Weights of a small transformer language model.
Training: a variant of SOAP for these matrices, 242M tokens, 3707 steps.
Each number is 128 + 24 x the weight over its row's rms, rounded and kept within 0 to 255. Layers, rows and columns count from 0. The size above them is the row's rms in percent of the matrix's.

# layer 10 MLP down (transposed), 256x192, rms 0.248, rows 100-110, columns 0-95
size [ 98  97 105  96  96 114 106  98  98  92 101]
[[145 143 151 203 120 119 133 143 115 103 150 107  92 115 116 120 104  90 161  93 142 102 102 133 114 133 130 108 113 161 118 123 105 112  82 174 156 159 145 131  96 109 163 166 135 138 135 108 152 156  73 130 123 121 102 137 133 109 145 131 149 125 162 165 106 152 119 143  89 143 165 136 167 140 159 107 158 110 126 115 139  93 124 114 173 143 167 174 147  80 161  90 131 130 133 164]
 [122 135 119 120 110 114 133 160 145 109  99 128 156 154  95  83 116 100  74  96 103 170 144 193 128 150 146 161 138 129 138  77 131 200 131 127 136 136  97 138 145 104 137 114 137 122 132 140 100  89  98 171 129 157 130 143 130  90 170 161 109 124  93 103 156 122 124 146 196 108  89  88 142 129 157 120 151 148 145 105  91 149 126 103 151  87 122 116 119 132 130 160 135 129 139 115]
 [123 103 139  97 125 100 123 114 135 122 129 132 110 200 120  82 109  99 112 111 146  86 133 151  93 133 126 119 157 141 130 118 132  73 152 141 132 121 103  92 133 154  91 133  71 132 112 132 159 136 131 139 146 121 169 145 159 123  60 166 128 130 140 155 177 146 143 124 128 128 154  97 162 136 104 116 133 142 143 137 139 157 149  82 101 175 117 119 143 107 130 130 163 167 153 126]
 [ 99 117 135 144 146 148 130 114 110 126 103 108 151  84 144 120 130 195 110 144 158 119 122  94 135 128 140 123 166 129 120 103 154 149 111 168 132 151 148 109 148 167 155  61 148 142 103 110 114  85  99 130  47 137 157 126  90 162 132  48 119 145 110  88  94 135 131 116 144 110 141 124 128 153 135 138 124 170 108 135 128 113 136  89 102 176 136 127 152 156 103 149  97 141 154 135]
 [117 136 114 150 129  71 121 124 191 133 161  97 101 185 134 131 136 144 108 161  99 136 122 136 114  92 114 108 163 134 132 113  99 190 119  90 102 103  87 135 127 158 136 129 120 116 102 143  97 166  75 136 116 158 136 141 136  49  91 112 131 100 105 131 136 111 133 120 133 152 117 116 147 122  90 142 121  93  87 102 125 181 160 139 168 150 134 131 156 156 150 152 170  87  99 170]
 [ 98 135  98 106 133 119 101 114 124 110 108 107 163  94 122 127 118 145 177 131  93 115 126 162 137 150 152 143 126 154  94 138 165  91 153 140 129 132 132 134 123 106 141  79 138 121 164 170 147 116 121 149 151 133 121 153 152 125 104 144 139 136 125 112 138 112 121 139 151 149 124 168 152 119 112 110 181 119 146 137 113 188 108 103 114 186 154 130 100 114 100  72 131 123 147 159]
 [137 191 157 119 131 117  97 117 136 115 128 111 136 133 100 162 153 114 129 140  99  95 143 155 145  92 130  85 168 126 146 140 100 113  91 135 117 100 139 124 108 115 127 176 111 159 154 125 124 133 109 112 142 138  78  96 143 129 114 129 161 121 128 100 148 121 144 114 143 167 134 138 162 126 161 145 122 131 163 144 165 114  82 158 133 132  82 101 102 131 176 106 111 145 138  86]
 [155 153 157 171 119 165 146 122 125 133 122 148 118 120 123 107 153 155 140 127 107  89 126  87 108 146  62 150 102  95 133 128 101 141 149 162  86 122 152 108 105 107 116 102 127 132 120 148 146 108  87  96 120 100 131 100 154  36 141 165 136 128 130 128 101  83 126 130 117 113 141  85 135 121 114 181 133 126 126 121 140  84  93 110 146 145 147 125 129 134 129 119 141 109 137  49]
 [157 127  93 156  91 106 109 139 139 114 136 126 140 130 120 139 138 147 169 136 109 104 141 130 112 114  75 106 110 115 134 145  97 172 151 161 137 143 154  88 102 112 128 144 122 124  94 126 166 112 164 121 136 124  82 157 120 143 123 117  89 132 111 168 100 131 133 102 109 121 163 112 114 129 113 129 140 126 135 112 124  85  83 140 104  97 156 129 100 154 136 149 165  91  94 114]
 [142 122 148 136 137 151 141 130 130 126 151 162 143 100 127 116 135 181 116 149 184 148 112 103 138 141 133 162  95 145 127  99 161 130 121 127  85 119  78 156 135 118  70 114 121 128 146 122 128 151 158 127  94 137 130 136 158 105 167  96 127 152 198 116 137 108 140 121 110 141 114 113 120 145 119 124 160 115 128 106 124 141 124 148 133 133 156 142  92 101 150 134 143 102 124 124]
 [160 168 108 121 150  82 137 175 134 112 156  67 136 152 163 133 121 112 112 152 140 121 131 149  61 178 124 107 135 119 129 148 112  82 110 157 145 184  79 135 126 113 134 144 118 116 151 110 140 114 181 123 105 151 131 141 114 161 115 140 138  93 107 149 146 126 135 171 115 133 129 136 134 150 156 142 103 143 164 143 109  95 124 162 141 113 144  98 153 136 100 129  99 117 155 114]]
# layer 10 MLP gate, 256x192, rms 0.247, rows 101-111, columns 0-95
size [ 96  99  95 100 104 105  98 102  95 102  89]
[[127 153  96 124 157 149 111 100 142 140 170 169 129 103 161 110 152 140 118 117 122 152 129 102 122 169 129 142  81 131 133  85 137 169 146 118 142 110 158 150 113 147 129  99 140 120 121 128  94 149 145 125 121 103 108 115 104 167 122  93 131 162  89 138 145 165 128 143 179 145 130 160 110 109 119 139 165 142 119 112 162 139 162 126 138 172 104 126 121 112 118 130 108 136 133 112]
 [106 127 181  65  85 118 121 120 111 140 137 123  79 153 156 104 143 120 152 136 121 120 133 139  87 154 112 104 152 121 124 130 167  94 142 107 140 107 138 111 126 118  90  99 108 133 146 136 168 141 156 136 162 102 120 127 123  97 131  98 123 124 100 143 121 149 168 142 117 162 134 158 101 157 141  75 113 120 155 114 116 156 118 113 170 135 136 158 136 140 186 149 146 110 138 116]
 [126 145 159 200 139 162 118  90 108  97 126 136 125 129 145 108 152  93  81 130 124 132 100 112 108 110 105  87 129 155 135 216 107 132 188 127 146 149 105 121 148 140 102  73  95 142 171 164 104 163 150 115 136 122 129 132 153 116 148 115 108  63 131 167 116 112 130 130 148 131 131 131 131 143 132 132 111 159 119 121 118 151 127 106 143 145 110 128 106 159 137 107 133 160 129 109]
 [118 123 127  95 125 121 104 132 136 156 187 123 123 144 133  65 120  98 128 114 100 111 115 127 104 168 131 140  97 113 146 117 131 151 132 120  97 159 157 127 134 124  86 114 141 130 166  94  90 129 160  80 144  97 174 185 116 133 146 132 106 153 130  92  91 112 117 136 114  97 108  87 152 105 150 130 153 129 142 141 143 128 154 107 113 145 132 151 162 106  81 170 127 146 144 123]
 [123 147 144 127  93 126 150 117  85 136 115 149 129 100 204 133 146 168 105 190 106 103 150 114 129 108  83 116 109  87 109 125 153 106 107 154 105  84 143 106 116 155 138 139 144 108 170 161 137  77 159 134  80  94 128 117 138 127 107 146 135 125 134 174 144 127 137 135 133 105 124 161 126 108 115 110 161 143  67 136 159 130 138 106 114 104 120 128 142 117 108 106 129 128 105  89]
 [133  94 149 122 187 119 102 132  81 135 147 128  93 109 126  94 133 159 117 166 133  92 112 119 104 127 124 131 156  66 122 112 114 135  87  83 161 154 120 129 112 100 109 140 116 138 161 133 123 153 119 125  95 133 118 105 150 125 123  99  79 111 126 136 114 139 147 184 126 119  99 131 114 114 104  80  97 134 158 143 107 136 135  88 125 132 104 125 121 157 122 178 138 125 137 122]
 [141 108 113 122 151  99 147 120 169 152 144 117 138 113 124 145 137 134  89 134 112 113  75 114 124 155 107 111 123 147 145 135 106 126 133 107 110 117 130 141 126 129 109 121 115 166 148 188 137 115 121 123 109 144 135 101 157 151 115 176 123  89 130 147  94  90 168 147 109 165  92 111 174 153  93 144  99 116  81 151  86 102 131 144 137 171 147 122 127  79 124  79 128 124 105  85]
 [151  77 159 126 110 122 109  96 143 136 111 122 175 105 123 129 118 174 105  62 171  73 167 137  85  96 117 159 134 142 145  95 162 129 135  95 148 117 146 157  94 133 114 140 152  82 113 156 209 149 132 120 143 127 112 178 134  70 125 129 130 127 103 117 121 166 121 113 105 112 155 123 150 129 109 144 116 114 133 119 135 102  78 141 131 107 138 120 171 125 146  97 144 120 105 144]
 [147 113 159 149 108 139  98 114 129 124 145 169 134 142 129 164  67 132 166 176  70 115 111 125 140  69 117 123  94 143 106 126 100 119  98 148 104 147 130 111 147 113 159 122 129 169 114 166 136 139 135 106 132 110 130 114 116 144 125 127 164 115 112 161 135 151 100 176 150 145 151 157 146 153 121 101  65 114 137 148 144  95 142 152 125  73  96  96 157 138 117 133 115 120 131 146]
 [124 111 125 172  80 132  97 133 119  77 124 125 141 159 101 120 108 148 117 183 112  90 158 141 144  88 100 129 142 119 146 168  73  76 104 119 145 111 169 116 107 127 158  96  99 126 105 100 110 136 110 128 122 109 137 162 112 117 137 125 137 118 117 102 123 147  89 136 144 127 146 114 163 114  99 145 149 116  91 151 118 136 127 123 164  86 117 156 151 139 149  93 143 114 102 134]
 [116 110  91 123 133 102 154 167 143 122 113  99 114 117  93 118 124 115 107 143  98 149 125 134 123 127 167 144 148 108 127 115  93 124 160 121  71 123 125 105 142 143 135 130 111 104 108 105 122 163 144 145 140 142 161 143 172 171 115 132 100 116 132 143  95 123 105 166 109 173 118  78 118 125 146 155 117 109 147 107  98 111 157 127 136 159 133 110 135 123  91 163 131 148 147 135]]
# layer 10 MLP up, 256x192, rms 0.257, rows 101-111, columns 0-95
size [ 94 111  96  98 106 104  90 102 104 102  91]
[[119 121 106 144 113  92  81 110 161 108  80 129 156 102  99 125 139 102  96 141 119 127 134 162 145 127 154 141 141  86 175 171 120 143 114  97 140  88 104 161 144 107  86 117 122 120 140 101 148  95 119 168 141 149 128 125 134 143 101 148 165  92 129 117  99 140 130 108 121 127 116 137 141 111 124 109 131 102  90  93 100 139  68 141  70 146 160  75 109 127 105 110 134 131 148 107]
 [147 108  82 117 108 119 157 140 137  91 182 161  86 115 149 163 136 128 132 146 130 110  82 127 179 113 141 140 159 119 124 119 132 158 141 133 141 115 127 174 120 105  95 179 120 138 144 142  94 153 162 150 157 127 151 144 102 146 145 158 132  98 168 122  96  94 166 103 126 121 103  87 196 102 141 118 152 171 100 115  90 121 168 159 117 116 130 131 132 107 150 106 160 144  90 117]
 [111 158 147 126 119  91 118  84 147 135 147  88 150 127 168 111 135  78  91  76 122 157  93  63 153  76 145 104 139 142 138 138 117  98  92  93 126 129 127 127 109 162 137  97 147 189 183 136 141 139 133  85 152 123 128 167 152 139 176 152 145  98 117 130 105 121  95 113 143 127  87 162 141 126 132 125 123 121  85 101 138  99 122 123 147 146  96  91 132 154 138 136 123 118 139 120]
 [148 125 153 122  93 113 110 138 116 185 118 161 108 155 106 145 167 182 152 127 130 177 125  87 107 142 165 118 192 106 156 107 101 136 112 118  95 149 137 158 129 123 147  98  97 146  97 128 118  83 158 112 154 103 126 129 108 144 129  91 150 139 119 115 167 133 108 136  90 150 131 126 150 128 113 180 136 154 145 126 126  99  97 123 105 146 125 112 159 146 123 142 136 115 117 119]
 [133 118 128 148 138 101 119 159  88 112 123 125 117  95 160 132 189 136 109 180  88 113  96 100 166 172 120 131 135  87 115 128 109 119 153 125 119  94 129  81 160 120 164 128 142 141 121 135 128 131 171 158  55 146 131 138 142 148 115 106 152 138 143 157 115 124 146 141 111 175 165 128 118 122 148 139 135 159 131 113 136 132 113 108 109  92 151 148 142 144 131  97 121 158 128 127]
 [147 121  96 163 111 125  86 116 107 148  99  75 173  83  78 142 133 124 158 112 166 132 143  95 151 104 161 128 105 119 133  86 161 155 135 159 112 138 139 112 127 138  94 144 147 151 116 122 109  95 135 114 171 127 143 128  93 157 131 128 169 130 129 103 145 131  90 139 108 156 130 145 133 153 108 138 145 131 139 125 128 130 117 102 125 144 111 150 118 185 142 130 113 133  98 137]
 [125 116 128 136 156 148 116 166 142 173 133 108 107 107 118 120 116 172 107 102  97 126 108 130 140 153 136  45 191 103  92 113 139 116 115 128 164 117 169  78 158 130 113 117 112 156 150 125 131  98 157 174 166 138 130 147 107 124  95 122 133 106 136 130 138 101 142 133 155 127 131 149 138 135 131 117 138 151 141 175 110 111 134 132 122 113 173 120 124 158 182 132 124 148 117 116]
 [181 130 171  75 115 122 158 155 110  99 126 119 113 152  86 123  93 106 142 158 114 129 124  99 110 120 127 130  97  99 124 100 109 118 132 170 137 134  89 122 133 134 142 136  88 126 147 125 107 149 131 156 121 159 161 123 117 147 143 124 109 119 128 147 183 111  91 159 106 148 105 120 117 136 125 141  92  92  90 142 154 149 143  95 110 162 103 146 129 132 103 139 168 123 119 157]
 [142 125 102  97 115  99  93 121  92 140 156 176 143  98  57 127  97 114 135  99 108 121 152 149 127 132 154 118 115 129 143 123 128 120 109 154 108 147 141 124 141  74 109  90  85 143 106 115 149 120 165 153 158 189 101 145 105 115 127 146 112  72 135 152 151 116 165 134 115 100 138 163 154 105 106  94 116 147 126 150 161  96 120 177 150 141 127 153 154 138 109  91 120 150 104 161]
 [157 166 119  99 152 163 102 116 127 132  89 147 156  93 137 104 130 139 127 163 154 118 124 134 157 168 132 138 101 110 165 134 165 112 110 147 115 196 128 123 107 114 134 162 137  84 186  87 150 127 111 131  92 140 114 122  82 113  89 160 110 139 103 160  90 110 125 157 100 132 107 127 158 120 157 133 109  95 142 139 142  64 128 120 108 153 131 159 130 123  87 110 142 118 136 114]
 [170 139 107 128 128  98 149 107 128 117  91 133 126 129 102  87 152 109 159 172 117  94 161 114 111 111 124 171 101 136  83  83 101 139  94 135 124  96 126 143 103 132 120 109 117 104 164  91  99 144 100 147 158 136 133 142 177 109 135 120 120  76 141 144 126  98 139 106  60  79 140 118 138 141 139 147 115  84 111 137 114 141 115 139 170 174 118 103 127 160 156 121 151 148  95 159]]